python train.py --n_head=2 --d_mlp=128 --extras=["local attention windows", "shifted keys", "gated attention", "capped logits"] --init_std_qkv=0.158 --lr_head=0.00673 --warmup_steps=0 --train_tokens=116300000 --steps=10272 --dataset="wikipedia_en"
Each number is 128 + 32 x the weight over its row's rms, rounded and kept within 0 to 255. Layers, rows and columns count from 0. Numbers have three digits each. The size before them is the row's rms in percent of the matrix's.

# layer 4 attention value, 64x64, rms 0.496, rows 18-63, columns 0-63
079:134038145126133108162153149094119157119153135140140139094134138140111146062153126154129092150187147117094150087106204124113142105147106168097086183061083160157159190109123127169136184144112110
076:156128105179134115147176112145136145104128121182123093105083052103112148119122100159154177107092068132057117097137114100146143170138119142139076085092139119194203123120133115110134134059167131
082:071146134102205100162093156085137111108152163174154129048125120140152148153149135137133099077110151145144100164103117109153095119091119152172159206149147127071096123110092150123161060145166116
084:119133131153095167121200080136106101132145132198146107137128179108146113127098149109183095203157053163145137094139152095134163079100111115113154195159124155167131106133148136150147179081157119
100:119211114124121141135118159135137149152154067069170111117166153156140133070075085166123157117075137095152125118132104160146109144084192151158166163142170148092156091127091123084131097176163162
086:108145144079111162128130160116142138189151140079073133088096124127100098115189092123162189113099155142110103097145106143144123094114159106113115122134150144201104152090031056107126129129181111
084:116162113117171126158180175087116126138074187149157143196142132178129079165133128143060141130082149122121122109122160137145107108093141188093067138163117138144158146078161161142102173093108180
084:075126070162092102143093135154103163067167140151134109140144179156098143154196143139109151110140141076072170115152115145124091102093146132127135177174172172082066113130108172167094105145098143
099:076162077144150172134078157126144136168141179114154102128082157159093162096179121118115140130066151100153149066048134143127099125108168174166144149153176137097135119096140103088129137192117101
120:173049134093121113145157050130118127104124098155118135145142092089174066110135149133103087154157076174094103119148168115090179135171132122141052084153096157160171127152151137167112117124148108
091:192188117115139146154125163138135111177132129106082146105155129140115168099171114132125097059152132174106140105122149163159151134128197065108189122148164109070183141081114117080101089117134087
093:187135126114146131155179138099126085070129112152081124167164149128148098147119151145163118111136144099183128144105148135134174244107185130171166107097136199098112148147164098082117128134136107
081:075090093108146122103096137180117116105196123077112192125150174108110089123099129103164097079095119144098088186130091114112137074094141109103120117089171173156164156134073077109150131135082118
080:140092091128191166194137081115091184141105139127102166184118143096102140142087170170160089142155104167128133179112175149127117124163101075136104149170131113180082141171151098188139148124099131
119:198119140165165168095100147139084127132110165124100102188104170099148147161136106115095165142108156131090166113212139079148082145165148100124117117058128085145135156103156094081109124079159156
116:118111142142092091090109152080123168165109132139124230131143079112089182099103110135150088154148181149120123150135166096170172146142109139098162104054152118128157154112121159106089097111113056
109:082149117140125152180088105150126121091148119145119133176135174087123093092109100075104134106073109161127180154124132170117127129104027186108116126183082096186179137163101133113138135120163104
111:087077070168160153169117160142109158137155217081105134041180068128110132133124152139110119092118160144141122178186104156120074122146148137108078118166167111134157115118094142138126109140117138
120:176110082097153117147141088100125105195133175138162105133149156149142165121134080116165147142120142098070049099148151122160122062101074136142119092167152152128116197112106139094057113157104120
108:187144103123173161160131113168105148163060097169125094145131165112140122110106223120108166148119083165143139088132144125130071149141134155122125172132123160137123140134157089103136220142103064
115:056128110129131130155142091144146130133095140097107102150134131115121124143119097126115202099121174106171086142082123102167062139044169118102179096175157108098113099063137195088112116138126103
107:162124140182087113130137182134092147127091153108147131088109133097154166158108093130192138087154145127172091148069126208121079114082097130169152129185132138129145095078096102153098136183171148
112:168170154128135164188138122088104071128105143140156089075160115134132120128147146050118177201123149093120106135120161107152177172104148130134110057131107128124144107158210099158153149088120151
117:097096164108130172170059148174147120083138132162186143141119155179128183190142123073139095091136174123176115136112156131133119066119152102112136115212145129106108115169105144117161135183146121
117:113125131146116100123194142106143144170139161134094127080109127143175159106146090104133140192080081163170107110107099057141182129188063107135166086099072103168089132084110112160119137139116144
107:134088134115099053125127130093064101118155108120158100153151081131129112132137192098116153096089132101151086133066083156114132134139131071140140093063092156102130150100050131102144090138075170
120:090094164157117133102103161106056160141141121086177128087115173104046164105146088129104178113103098108129148152117108069144128178129140194091153175093179096106080131137113104111159114141133129
101:133138147072061140108119183142130090168143132176125105118154136135124055153106161103153191135127156150083114108122060100134089118100186137113122122115147075113061111135098196145092160157110105
115:097126150138168158125130099112174125120078176177121148109146154119161127156181116137122153103126112126084086175097100178111114178177129201117121150077051112059166147158127138139170111114179123
110:142059156097178109109102145159161141167146074143145126072086126089142134111188150168139138090100137134132237146105095127143147128127070125154138113095145146109193163095149146180141118121102129
114:153136065156129121100115109129123142141192078161122181145183110075162104078163090132133138096101078111123119144156118174151140170111135090114079190178143099138113138167159122143125185169069105
118:141152125213083121177105092096141170147133138090150096095181145131125162175141106098163156124119148085154193114082114154111144090191166131108156116149166183123115170080084174148119111117108123
109:108116112126122093082145158168067079129122135168130100113114193143079118085137099157149081163134096140100157111136180161139133127168085144120153085181073149107076128085103081174132160062122120
126:142181156122153114131161179115129129119146156107120125127088067198147172078164091077148106126125164164128147151082140166132074101111143142168119144160185120087075185085133123159116106129058111
118:130179075161134134093072190086126140125161140149161169171144127177120109093138094136122142090095124127140172171103107123128046120112171131176121065092183106123074113140127127145102116178154091
114:142146074153101130161165176125144167197147113153161127112176172150163077194146095100085132084080124142153100103094175186078120140098131141145143140163137121158129178097111115170187111143115133
117:083142139099130126214154177154125141152152070105200145105139080189107157138148113085139109080136073097141139136123043173146150117122117135187131128100108102116126119098096159088104154103147121
119:086149136161144089118136144156184111122102155072190125140124113111087157106144147055114116146052194097097132112092118095101057144149150090099091152094133168169135136156102123159115161110175146
114:123140084084146139109125094115147108118091072114110112086170105080111129166056147128144181111107135202136163168118129104148179109122125135100095122117158165149071101104174128164146177144212153
113:210115086136138130058117122106140191152096114141105076104207102103098097104129044086114117159161182136157168101128093111133157108134125123144127171152070136107150115146090122102137165121116122
100:107126168133106137140112092212159179092082178108136145146154140161102094120113152136094159121122130133135094115151094116108162110090108078094075144116095067156152174150171144166077190148099074
100:086128134124101135097103102115151156154152127113125098093137133115085222129087081135090187117187118171110139126125149183127081126133130098187201156134088087097139077135124084140098094159096138
116:077180163121095121134115090103096079136104111148171070085129114104115174136146080129106127087136132153131150092087095173156084124121167155130088174172174102179182152154131153074143109178090129
108:107175090094145091134080161094120137086076112119117152119109121106165138188205095139161174122118118212095156100139061134096124107113101129155173178068142129088135144160135099157150103126113139
108:096153127130132123115159228094172117107141138121125100115195139158089199117118124197124127131131150081100161097134126124159120111097099096102157097186080086112141188138117148132114141178185143
111:123095175161150057142118120144148185098102089191108084110146151144143118072068143125133100163100045184075163100122129112138149165136124124116135140082087126164156094093178125105096144111134129
# layer 4 attention output (transposed), 64x64, rms 0.392, rows 18-63, columns 0-63
085:095140121174157136151115097175141123094107108069153110149093102155106098152124140194146169097114140105173089095152213097096164116072094182121108096056113129115115121168132103151078112090123139
084:161185135089139182085135163136102120128131102088099091162175109105168110107124124117082129094130129161102141136123159078177109177139130130151109135065180184108170157151126063104066146117114066
078:148114115107162058089144131190170112135179135121142131108146100157083105076132126189136140184158106135095167160155148127149098151099102119100185123144083126141052131078147101162154152147104192
094:177177085093167113132139081103145106148063090092139155123119105154208161154120137110167098075116119173115131139181134121093137129091121079126107097141143113160122110219169095129173090142134128
102:115108160155128060116131145091152062104203201149121118056145105114134147134173190109107159139133077163138101163110119104165086135142100110089126155115125150158095140121144165190150164147100149
101:090092135155107154105057157171140150126174127153134093111122073099084101138100141054184113197159130111153165100145142118159124097149145120107105184086128147128136121160160199134149109160068109
087:078101128161108157121194082112167205117108080100164129121064097131166156115106176101084156121143135138137147137136178101126130162117091101165128150182111165151115199086116136156105156111114075
091:132078129157099083124167167126130091149087154146152127095165093123106081075117130178165149137098148166146096140121086093114175117091151127167118072149082088092137164051164175155186127136144113
106:092068168163135125159170150121175125089179138128114079078171126117127070098094141132093165088142109150174175179154117133132102099088087161085129126099100114143128152157165161168206128139151108
136:160168113139126159146091110115097120162062067072128133155117153172168137152142111110124145128112097079088063079086118176171175175128152124149147127136163140065109109180103078080112122122111105
100:117097147113169148123130167123076105079155121149087134161129112145101120220133166078128164188165110094157166138072120113146074104158150156191105175081125112140108102135142157149195146124152118
098:107176159129146117136113103154138090129099114159086137123124176156147181159204153101097138087107104144083144123062130121147093069094100097171201159097096152099138074135112113136130142173191120
090:147144153121071142121045090151130163122192164134090091144123122165099107170073133144148101154133173143086078084109079114102129128102124131110118194113070161130110145140167199117153164117109109
089:160185151142151114119143127128063177171081119144100145142133104152126166161118150127125119100143171161166126026147145183092202132128126100109171075142125104119099143125149108071156105161159168
116:075142128161133113127142098122148150176063107120126112095126092135159166044155085162123118128124115143124158146160116127062199157120104170088202141089168120182167125168099146122072129120123129
114:105089098145104137121119123142103113113144067085148057124089081102098146115156097160210135134209080092145155083103084081109146069142149113120127143129170122175124149127150092128163095119145165
108:161183163111132113145114106159115141123064118154141131122176129135137098184101182118178117121064140160146149188164130130071136189188185105167106120134141156128135114144134062092090081096119138
100:133091165110069131063136160140129101168069104109126113182106127126163160149146191073122104092143117129142102056091091176105138144096113096099159106132113144050104132180104109098135133081146117
111:122138176171121166140132175158161135093112111156143126099170152126131083167115106099133110198169148050155167156091107139134114123131121095103149156112183078149159079155090151151209141167155159
104:092169165122149132153154137103108121143136169130124143074141168146144100107125117120120157147029168147169134128124106110124119186081086138108133139190115189143144104043181136094124125163184092
107:130143152083162096118147137067115133110115122084204174161129157131167141168129124173122090098143116116194138069092166212083085120135069127154176141124117105135093131145139102130155072133122142
093:105142118063119056137185096109143079143136114144132160148173134159146140176151133087110149150162095152121118148086135156177126148114154076192130096080206120088097147112118126167191111124165119
107:171069130139172105152180167123187193151177197147141147107123188144123116126155105145109091185139196103194097122150110086091100125180132169135140158153130130116158134116124159131115155102113128
110:103074129170104100123200137125107081095177118159135120102170133098135105132095199105122152111155128127110136143131111153125108160140118130223124176117077121065100091124103159196147070119141133
099:160128195113091183163094137114171109151137145118151171110120133067083079118125099122151112130195151161118122100136153093129140137131163115143126151114205126158208123101109120143195138126124050
101:147183127149137145100173137115079173142082089112136164140075154181059138181132121105073104144201129089086080112110145117128134158137145159151096072152129111107126137146108180137131106189107163
117:109116127109036124140105090086144176118116052051137150137126121147182168080116149152124134046123134070097059140147084137112152130148131119182129137117131149161141136135125136120090145110126088
105:103144119108158129162105151135130155158062164089112196109137106121157143158153154057080136090111108071124096126131147125064140152105101188219122173139157144148153121139133150088167167161129139
100:102093148150121152094085129140166161157215092147132063153143130167147183094112135121132137098120156151102163158216151124097129167123145137168135103093154141154086108171168080121071141154167139
102:133151122128110085096044142113144092119129121144095133175152135151070184098101110214161117098075138126108088122129128070107149162130147198151071134119184158127163156157099129097153125140142153
106:106168136134160061125073148172106168143101187114103109167146110148090111117099203082159135154129119105155096188143059156186128109073130135134093092183137136162158140139101090109146110126136120
111:144154144099104111086215240085155116088137084126159157074113157130106169100147145130136150120174107081117091121135128135152087162114120093129125120155163119082107120152130121154149163067093108
110:159143151113112149152139054142124170100093185102089155176120146114153096143171076129130171176129161140086112155127111078162136187142113090158067151048148162112164127122103100115103160120087136
118:124120095082081111114197154132112136134159129182147146131167081090086096082104050121161109115160159107074140100056128122141118120153118057153118105154143108150092155135109149131196167134148156
108:118090101122156050131152127182092167150076085093194102156174043115085098128117133115141151112146147099083078098116084139113129114104132096157138144147111145122167143140090142094160175173099112
102:115151124104141134133144154188146082144093142162150158148174136159101131141125132097148137152143152143084039140096154170148072095138087092182126065179171112073167078112130098122130112154185136
109:155077095086062138164130124105127106102133154101141088141197171135113104191102182157096174133131150092093090095168139129116149129170166110120082084177144136109054162155140140114173127137099131
113:182147108126162173116181131143066143164143059135146127126114081162186175105132117149140076135093136092179092094158195164136160172100125140124177108142110163143117155143098142120111092063145134
116:091142150091165090188113130126135144148138143119139151133070140158157158144166169159134171074061109111162118070131164101171112130153174181137163124113063131094177086187122103089139117092152112
105:118099126182179132154190147144153097161109148104087139188118125084160191115090144115176143082130113117183124149103111106119094139089139091147039083117185140146167159151139107180141146116131124
093:181096170137149192114160064127080145137114099186126067153117148065157105140104160073116110103049119113147134143145114140133092126104135132132162155156121101160101089115125139062118077135118078
088:105127106085099088119111115104126120161072106125193164186127154139227125123134125127187093077143060128106152137129113178127135126099121113161040109101174100102106148113111121147121137155100104
111:038111132098114097123141171116140189151112113126054161151178095170134110134111128116200127090111103086132104156124161175127113125139116111135141096192141088107076183085153126115129082139126171
087:127167096124087097152133157125158149191101115112182097154110113126076094133054117172139168093124094119107143150135205108134162151090137124143092088080154163156094090113130191067147164134153134
101:123048146126149164176152150175126108101129114123129107168114129203118146142147102101184076097116171106154170147101164189086121067090120120140120112099162126127116137159097118126161075110051133
105:130147131158160183138110131127171136109104179104137127159088133158116058123183141198186119124086150159142131176156104031150138178121149147111140145154134121138115174131191142109127103171120083
# layer 4 attention query, 64x64, rms 0.397, rows 32-63, columns 0-63
093:047101114119179154125151151141138116130115086165173121143098134080160101069050094095063140132110183169157125091133181138154102091157128166150113127151125103093186115097144137125172119167132121
070:162112123097142101101107111104114108126091130099121213095099142172119163155200144095127161164140114126192104150112109094107158199105118107091173102140121182164053106156088122137136099168151143
076:210131092143174090132107150126114187135059087147077082141164142157102090169102142153122080155138149112059152135102080113132137109125095130162179144091114133102109146121120117069144160147137188
087:095083164168198156093157172104081126118145103165108134082136167147162091116088096131106135121071151105128164098169181120150083143170100170130103078137099118085146085125143111124178179138087103
068:175164136171159117166159152096076083153100111133180141137135138117146142148157153173086138104109096073055160113115157142149141109099093111129169096080166082146089162084084179102083102117155156
092:057144098093147173120188201127183088091146129135145154145085122099151157152135149100128144144182153181135085138064151168135143136137173152110099128171149169150145126082106122157127089157181105
074:213171154140120164134057121123129158171137136192151106120093121180080141160129097151104096129120097141199189112180139091128139116146111060159146116105158109089134088136141145096170128104121148
092:111104124143119031191124090176128143151066103049098168143132109113151186154122102128142118129089104067109118161142088123137181103086124129172160128133069103147118135137106167101124144144160119
101:125180111083145186069096096104154158122137149155134108171049118137072157122146149124157148182192116136114097138138152129148119054171163127145116105144170167143156170164140074115102101128117088
106:145117093128139123154102054158080147090074088131160168112128138196190091128163128111120109104051153070143098079173175124125174141133085095149137123118107148104127139100096156077150150149115135
102:116158158200165211120152175137107137153163102190174102158086168191102187097170107155164121106137121210120126099147106169121123124113120163136162095143138159085115153138129146131122135146108124
122:148147124090140129119163108159102118213079107122095140146153136107176063146094125145077043137062128094124175106142168155131156123120102100181153119164087074112119105123141106141132129131166183
100:153106136098102112160116186146137104086102177144102180118148166157143066209173138055098137157095112083108136093096148105169130157190138102159170126151114116146102124132113102094180107152104107
118:157139113178101102147098140180100151091105103129088158157143104131136135160105101155111124154117118108119157158198170125115184137132071134152051166111083080142140151106112179100170211163109156
102:114129037056145110141099083196113117059104115021134149120075101108111172144104132174160137102107139110143124134106133139118119134111114114159107172067121111125125140137086169123139143144141146
139:078124099086103141144129171105164166154151101120173151174123101130070156103144097124141135076151157136110109106064087156096040128079155137133119092134149142106147174183099148171117104147094072
123:120094089112084134118136091170147090072135123059075124067157128148104062102104125096128138081159155103098067107137162131183167135123136071163081135091100088131126101134128104076121166154143133
129:101067101130121078167076123161161119183069146157110187095099119147125098092097137135120118130107140119054089106154157094202171117107105108131066124135087119118178101126123077128150154093141120
129:141094109109152101081133081120077104130181108159102142129163114160178085092147090131123081144078110067119134109171160115148109131118054101124071066133118124141085123087104087149148180117167170
134:132145106101109156171120109162159109137171097119085131131139128141151145086156177130179115155136070155144175117195160109110174084093101115125109143155052086209170159123173094156153136149097147
110:138187106117138146113136122082134106087130135170133059180080107133137160092113170140180184083183094160083081143076177104170109167114110167143185126133146147126118169156090122130118110146155097
121:151098052102142065113139158122149083075077090129102133151184137084151174145120153155129133158163134101094130109153156141156188132131141121115150076066067107158162158160171151142171159119128154
117:097162161148075144156116056151101102134124160124106099168148153123127105105091192188083168105091145131132128152188149105115144108150148143122134180145116070142116122062127173093128170077095075
127:172170132164195162158107132142094105063147136110132137124058132140079095127169125137172088144136091173167147141129133131140195142197153155085159104092075096104156093144110104110093083125122109
118:083076121137156137159140136124148137107081140087170171100135129084118140119146127096147131108111138104117106144118165172091136072184186103144107153227121075127132057153108199148135086123133146
133:160122194148149161120121144055191123175122148109090082106112099134126187114123173119101079131075115147134170113138145111104092082145128146054180130095155136185160123165118109081119097099117137
114:176102158125155123119107076144193153107111093118082140169145146132129120114130137144074120080140095055080084134195125096149169137159129184178125138134144140151122100064150066153123156173096135
113:085115136173079154071121106138118095127153134132184107143156073077113117110121120126149119083124137073102150164051116174104121079117146142138083190191152170157100111124093129155078083130116100
103:177146140102126103097147129121137064140194100117166182071166137136109086111210139150084185170076150167110090098113143146165105121118150093143165103111173122096124121088137166161100112143095115
128:201065118153132142101115120125137091103109149135113086093130149154145090170124139144154135158116115114066160118127196173156156152178106118160125127084151160144086063138146158124215079134137172
129:162117116127115110145170152155138134132113130121132183104146107114110047107132164090171094210128122096143099123151102189136150168146076129136094152084146135084199076118153084105186171123108106
152:135073107080135088132125116094124148117107123154125117186110126164089127095156116180132160120135113132059070117197149131094164105179121162127080086111138123180185153159159196140166168122124097
# layer 4 attention key, 64x64, rms 0.402, rows 32-63, columns 0-63
112:177116131077161121094165180101131090121069141131132107135076123210157143120139110154160121217134152113127119080129170101149101140132130183119114091075176181119087120127127073154105128150100119
098:083118157066140162106104175101134145041087126173142156130111122122138158072123136113133103138127144119134088121150159168174112126124143168183117148197170144072180107117199121083094121131096137
088:113099107168123109101105102135067131167085104071137096094175116091129152160138169080095144101138056107148135154165106205174134116113122128080120129110120055152145116186179137126109108100147091
091:148109103098138117132171117142099162210104174122168152195099135157130179075061154161119104211082141122135131105129163112115148147165149110123099107082135184154091142138137129112119150147064128
075:126151034111097095135162080150129103095207149140126170136108122156100084131125174141182131128145136137079113171116102127123091114120093135143126212120130098146069139144079159116198148107132126
075:172178124162110132100120167148147102088157133108168138132080086140113158108152052106131150133101083126101097126124103088141071074109140140199130128173193148089144149121155107145065154178164141
088:150117112142145147082112168141072081150124119153117158084109192067115130135142143153113124085148138133135120111151175114102174173122143152026085103177094136147102151098170090068102138093093117
088:147155091109120064179140091140080100114169124120091141103146122127113096128129232116106123120139154114139197124157090154085117114169092097168117159115087091146080100091077180121154154138163139
105:154082174156141137129091147096127141148051150156072075204135119146086164125138118099088114159171146167124123152133130123178132150096147146058146134126151146167160133185120109089046141142132135
099:120131153109126108105117169155168128101099083174050137150112094111152126146107162143076111139095132115144164121129167134128078176117152104055126140060066122157122152159146179101180128062092150
093:124133142115142145076099126080148170092132119137193082200135091152134149101092157117138073110161143132136110151061165118092126076102143139145090060168152148158129123177124108124195089121084105
098:144124068093102110136106148186109094150089191166097113152153145133120100135104153159122068141136157142095188120154109152126153177185121161082096172131124093066085170161128118075119151114072119
101:093154151109132092170069124138111146136152130123071152086100124167054134137134154083118168144148129118182136083135086156132149139183067086118110174087093115135125063129084151118185186111124118
081:124148150073145059113097118117109131117100097123074143097104158166143121109146137163104128090128131097128121145160153120152139052116140195153076179078108085111075114136154187157202167104104122
119:183193129151144147172089123124145093161192167150084126088095168197080154127112123155154102111064135113116143153146178133190163140147123100147139154097163133094120095098080177106149152157120130
124:093070108160126113097177136145116173099178130120201144181160085117164126190100072125182133121150119120109124105144120136130072082100089125128161087142144162114139150180106138136165096165102190
122:205134111103079069131099163131146157112138117159121132094097126099130092121106170127078102121089150081098172162175142124188160133146135109134099112086056100097121115096149136148142134098215166
115:141135169196168182112112175114114113121160164101119056122110129146071143155098098126110124148085192128180150152143100121146127119148153168116180168088173119175170090095118128063138096135151098
108:123145159106124108139113118103159197092129116152072125158098055120118104172166133144180146184137158189107109190102114089084134153131168150089103156086124075173096147175102139086150140130159118
113:168145121111162135160193108131096129127126112087174119195154124184139083164103055136101160142129143148098134181081101169171117156104096174173127112140123177139102158135087191123144138182102118
132:148133135141138073182091092163153175111129124126145138119148120146114068132099089119131188124203152163200139135138151159120127053130080126164101091121153060081123124159192123113146128105094131
115:052098103110109128161141188129118149133135139105145130100115045078101100094146161140091117172175139119182132122097094149087108083122136081111081173103099098179099113145148098141121192139080120
121:051151153137134118081118164090090153131159161125137116130123126129100150121112041166155172090150178180166176133139116106109057147123160110084112117089138121123125111116168138117087138207100169
123:086200135128063131117105157121105129097179150080178106129079132121138178159174125098160158146120141147157122138114070132147099059093166107130154103153149119088089067147113105123130103207117123
117:139066168079142062099137136194113102140093144133132107150093089090130127115101139138136134145200141187135092147147121072118115131148112164102096131144056098133156113118125197183131110081121177
104:163107093110132129179071105128172172139172111126149117129095175126108138111092160176106100132138125150118144164105024117098084161108146071163199135107142193112143088115170160149155120132140125
096:091177135127110146143198143136143128132116121144107116059130136114153198142134153081094088120055152123093158146113169095131130050131131135122106120186171159186137133105148161103102083190116099
113:129106161132165144111199166199141134147131142093103095094115114162121107150123120109088126161067099173079068157155110106154213083081098088106129108157120134122099093098137128154156177120155157
112:154139145152198180125096126115110089110118136126103192117129156060115187107077154119178159161128143127160134158122191156125129024099123128121134133127084106080132091138171173132109150105141121
125:121100097160105095087110163156120149146135169098169130104193108114087166138118111180164149094169112083130157138088079111099076130091139201135158112140186135119135145130127139180136104160039130
127:116067173158091113149113102106180171159112095152122106144092065143118165100099116172110168121114126147136149133137140102135085096097164080133138132107116150045099148213146171164144112103119190
112:122156156131081156134171115146133122139132123100127187130081075134118154127157154106105102094132155144040054120057121164158163124141138173150102142126106123191122184083097154092118125061131110
# layer 4 MLP gate, 128x64, rms 0.422, rows 0-19, columns 0-63
102:142117170073125097100115115149096141052088150216156118115129104162132095143163170135134080104093082103118141158142155100221104117098122137154108076161142146110101132101132138122145179183129102
096:135061108130119102122170133153108120116184103146127087096089138155099103075080127121139038108167114125107089112138147120165118098113095143111119113094066088154223167113161161158120174125127135
108:141131171121104201099154090117110169049132139109087111162158124128138135115123134142113141125122162146126137161157182146073075125103085140114102148103047132121149123106135223119073099106162091
105:131154164123103083190104054096073090158139144079109118178149117080078141117150132075166136133157142100171218137152152173148153153158089113163114136117143158091148100139140148093136152157147137
098:118077172125146157145073129098169140074089137153090140103137145155117125148123129107087145168104115093139171134108151151110125180160109124178150163091170138139181082177154133220141092100079080
096:178092133137149055182106132190138135097149142068103120145131158161123074052152106139151099087174062128114127153130128125167082082116075150103116101132087145152149104144118116130161103118127188
106:119129146091136093138136117205147150160117133143099095111136118133102132103102097107137112138106156160154156183140131165088097165080093136148114066158108172171123082037195059135162162120108144
094:188158123087131082112131152138138173046093176177069182136115107108060106177142137089166140094084141163091145114109139091135121085136129110148128177179109150124152127106155086126104120135167156
097:116109088073098074146117172126149132107120106135073130103095097149098147097080087124171202170175150131183162124170105170096159146088091159178094114133135162109122122129082138147118129103192160
107:116123117095109122148121083141124067165164165167149139071143077172178145141090139172094163110118104198133139102144160139176158110142102155133153062114153159090152152112082186112152190112159134
108:152135097170205054123075099081082108115119149102141182103087182143163154155079137085065115140113098120124161126143138127144085104126115089131082167125138121116088138105196099160116110109105117
103:130104109101097149160130142078089131182036148091168191127102080158153059139146091097121159117132158111161091045122158148128145144133090141131108130104133119143134093052115157111129120137142093
111:089096110154126113075097142113113140143096132096057166105162147080134137083139114125080063099091100136046115166139161077103081171092123110130115106127124062111117088126127089122182144149093113
102:133103107123079189107109088099156123148127109092179162144067129118125098110179162159130114144141185134138104167149124084151152100088126144147123088147064034133078117061163170107130131107126115
099:145094124173090057134118160133131112067150140144090117141170133100164087087121129026113084176139123143137098171132114121150122104114129145114095128101120182162103114083153158123124157105089045
100:161106094062123171141152142182154145058149159185103122106137120120121123155201106147109135165120104173117152082163157125130136168063143077149137099113121122082108189077117120108177117169147133
108:090137121165154112173107088198141155171095129139114133157143118138115124090124118161094142110186100086106116144099153143131114067171145085144099175167081127149136119088096098092085164157036167
094:110150124086134150121119160076101150139118125111094181130103111171112150065081090100121131215084160147122058175167195117097129144086125099120121097123076154105100100139099120111128090177111159
100:169177179129061199151105148114153106079115131157127082076086127146132172131131105129168094145120126084163208114138133121124174108115135052147098133118126108119118095121050080126121136106124130
093:102146132122135090129106088164132201143132156088110212167110145125143094133164134147104078153075152161141097075152126174180157104140122063094118182162119082097134139128117130072101171104146147
# layer 4 MLP up, 128x64, rms 0.434, rows 0-18, columns 0-63
100:184145114126146125149137109174130132161048118135148130159098133087166129123130051095112123150086170097169154144068081106137095188132100090109151128145162110154196166127143144151142177169086101
100:155135110150156148111146111084123097137127145124119136110073160145145221112158056198090099116135140112115124135055143095166111085118178098153101130076163101099144105131062149158146114149178133
108:151116152125069078099188097121147160212064149148193108101148125147087102136169103073135149103137117152089153167174153143094130180145155107139142154131106130141150184117108159139118081179128118
109:161112086100136060108147128170134147090159077127070128084126151134057072158124121175158082116120121156129115082155065084158134140094185124116160154174107120147128169159148106176124116175146120
095:113133160117080123127126188096118136127104127141118216119115145140138165062150129138147136140103157153168170153114165116183161151109144095096096099179082153091136168128057196097167171161116140
099:128068135143132131110074095163111126102149110155155146140153104186159127113193197135109139118138098057113134175158147084093085153166115164117121097163086084081070123090067114128103121122104142
106:186138154108133080161145192147129111135193146123152148170126147167041089133117114109141139158115102160057160089093116140126125187169115192151121135159078104152160107097124102136149179135148126
082:130127129098116118202098152126126100127132163099140093135132125128095081070162065134194154093127121112180060153129144149134154140083206119137177147087159078096158091148129096140074116137096116
099:107164104173177183135135140111141152116096158104114197090138132133126118139151090148063123161075114096055076125119153101101120095120124150101068065161139124103113177175157143088118148161102091
102:160135093113088172123127165096085055145147140127110111168117055127122164102119128061134119092147102100084149073165138123120199124139173081051102159161111140101123105179128089143124102134125134
091:141085151152141139110091113165148126103123184072148128068202145133179108113154090082154136175146118121184209155120060119165139131159105091109129151147133142113119155144149109162135164064123097
096:034137106113146148135148145139152076164188108153152144110166084108155087132072147124139162112107121087112153175162087127111148151102057120166182173121149182166125172101137100149117101126151160
110:157078090162110119118125149118148165152117117155172078166165089110123149171080174140148107100161162120169122120117154195121172094161148124171159228120117154133120135084168089107113116122163181
104:086134143070094125088125182094093154172109167139107142127087187084158111133126149152153178089109106136113150061107157156135110145156078109083154175170065134124116144127164101105073167113124172
097:186146085168161137130116095157081105112144121143171142145156094137106152119155186170139112088117094123097097135118099149153096108116186145123112224127145088155127120144093081077140127149099216
094:092163098060098140154101138114063153170179147087103118115084129074134163104112131137126143161142144157129110147116134138142149140052082059083101153121107144060098122207142114097138156139137122
104:188121145117125130039096142037102145097127118115135155063092146154109113167062106091134144114127148159165150105158154138146136076102146084107122129114084166057094149140132159108118098115122100
096:136145150080110189171047128113139115184140124151094085176140145089143137163062118197147154141173156116066126072137085135118136097123101122146125144122144154108153079179128172134115114089104108
101:157102108135044147085102177073160101195120136109141105106167136116095151100103155132094072172136093151099134129122140139134184099067109126127129140133092081117121126183073090159074138106113090
# layer 4 MLP down (transposed), 128x64, rms 0.602, rows 0-18, columns 0-63
099:110177174149064122147101136144083106081160141102105124101130091135056127116143117133166068126088106079135129077158198118084131140178117072111107152133119188128164118171135132110091073145106133
098:080079127169160134114104154138149162156229099140103079064135094144098129137145094091171105122168154123131117138088096113111109103136117137102200140135139131159145096109125195117205152157110114
105:071140109097179126046100130118100092090116152143113176146192091127103195131131157104154159156067162141152109111119195094113122115107068176088158115134118158128127136162164125120116188129124140
103:111121132125131099141141195076070136157134114119151113163134148144145118125117166072125087135181131111179120142085145109128110124148102133173071076070157095207172113127069091078134113167121084
097:065109086147082167134134161162105107133159115134097126107085084114102134111137127081150125174104097160057158120167128138139118148152153078156119120074141151183113074171130093202081173090141144
097:124126130170154174097139123064127087083137131131153121137103201077166141132151064112146155111162126149148164159163137098187171132168048125176157152114148111119156191106131125174136172107138126
104:130099147160126188134142144165136117090098115132097127075095162110084166148089116074125121069159181106088101101046148080128152122117088178113138105137162105127145166130121171151147075191130165
090:103121130126113088118158153146132102124085095124172141184113043134130162097103152133128128139128163118178131102091139191107198095105099172098150080123100088065109149115098114077103100195124102
098:126113134142119142110114153096161118155115105128075155133172136153092154103077076112103119164083142187082166169135121160160152161078128086061087214123098136167120163145142113092176155089154127
106:121143121099184123109161040130167078160087114117133109122111157154089164085201182174145148152147129116082114102163143171166135148104109129159151108164141140118173184095083174142130161129151158
101:103131140132112087143120115180129170115160165102116143215166130149152089088133153124196109138131127111109138159065136121164164192135136084131159135152101107178153133120074182090076133193149106
095:182171141182132184113098139106153118134059122132108123185103178122084133204117155107147136143128165061147109106113136131127140158143154151135130153112161115076202112143156161102199127107134084
106:141119079127165125169105129159159103123130105118082140122098097206136128094108107080142069065156173126119093132166161159109100141160073171063116177144139127090140101172122174138133176115079110
102:165083145131122123150140115144136097147095094204122077136161127138142121129127139134145099114153102125197074119121170081099151134125186076188128067081182101146130111166056161119165115142105092
099:121154141112072130104174130049147121089169106114068134114145150142140059118080119103171159177101149104096105124091133127063188135116125134132128133120113180142120129102190184131079149152103078
094:116094159136164149117128120137174067109154119122174199182123111140161151156087172152136081106147156164123084161092139103121147057095131143113146036149121118079132176114160129129137119086177116
101:083164129139126074151150074131121137200141147140146156142126160114211109174104123132120134102132148121162125176032131114178155147176149118134117149146092101155140140085194167150120125098097173
098:149132144139094084171132135104112116137112123122159197090082109202120187131129177119137077105137081112151131116157164222089121157116084144163183107143143090140144147106132133075122151082111091
100:149181092131192138095159090132093169175167130090176092124099084115140169083152098124155150147184158145168117117136070130110112164142137112084123139173084121145161192076152170164114134146108160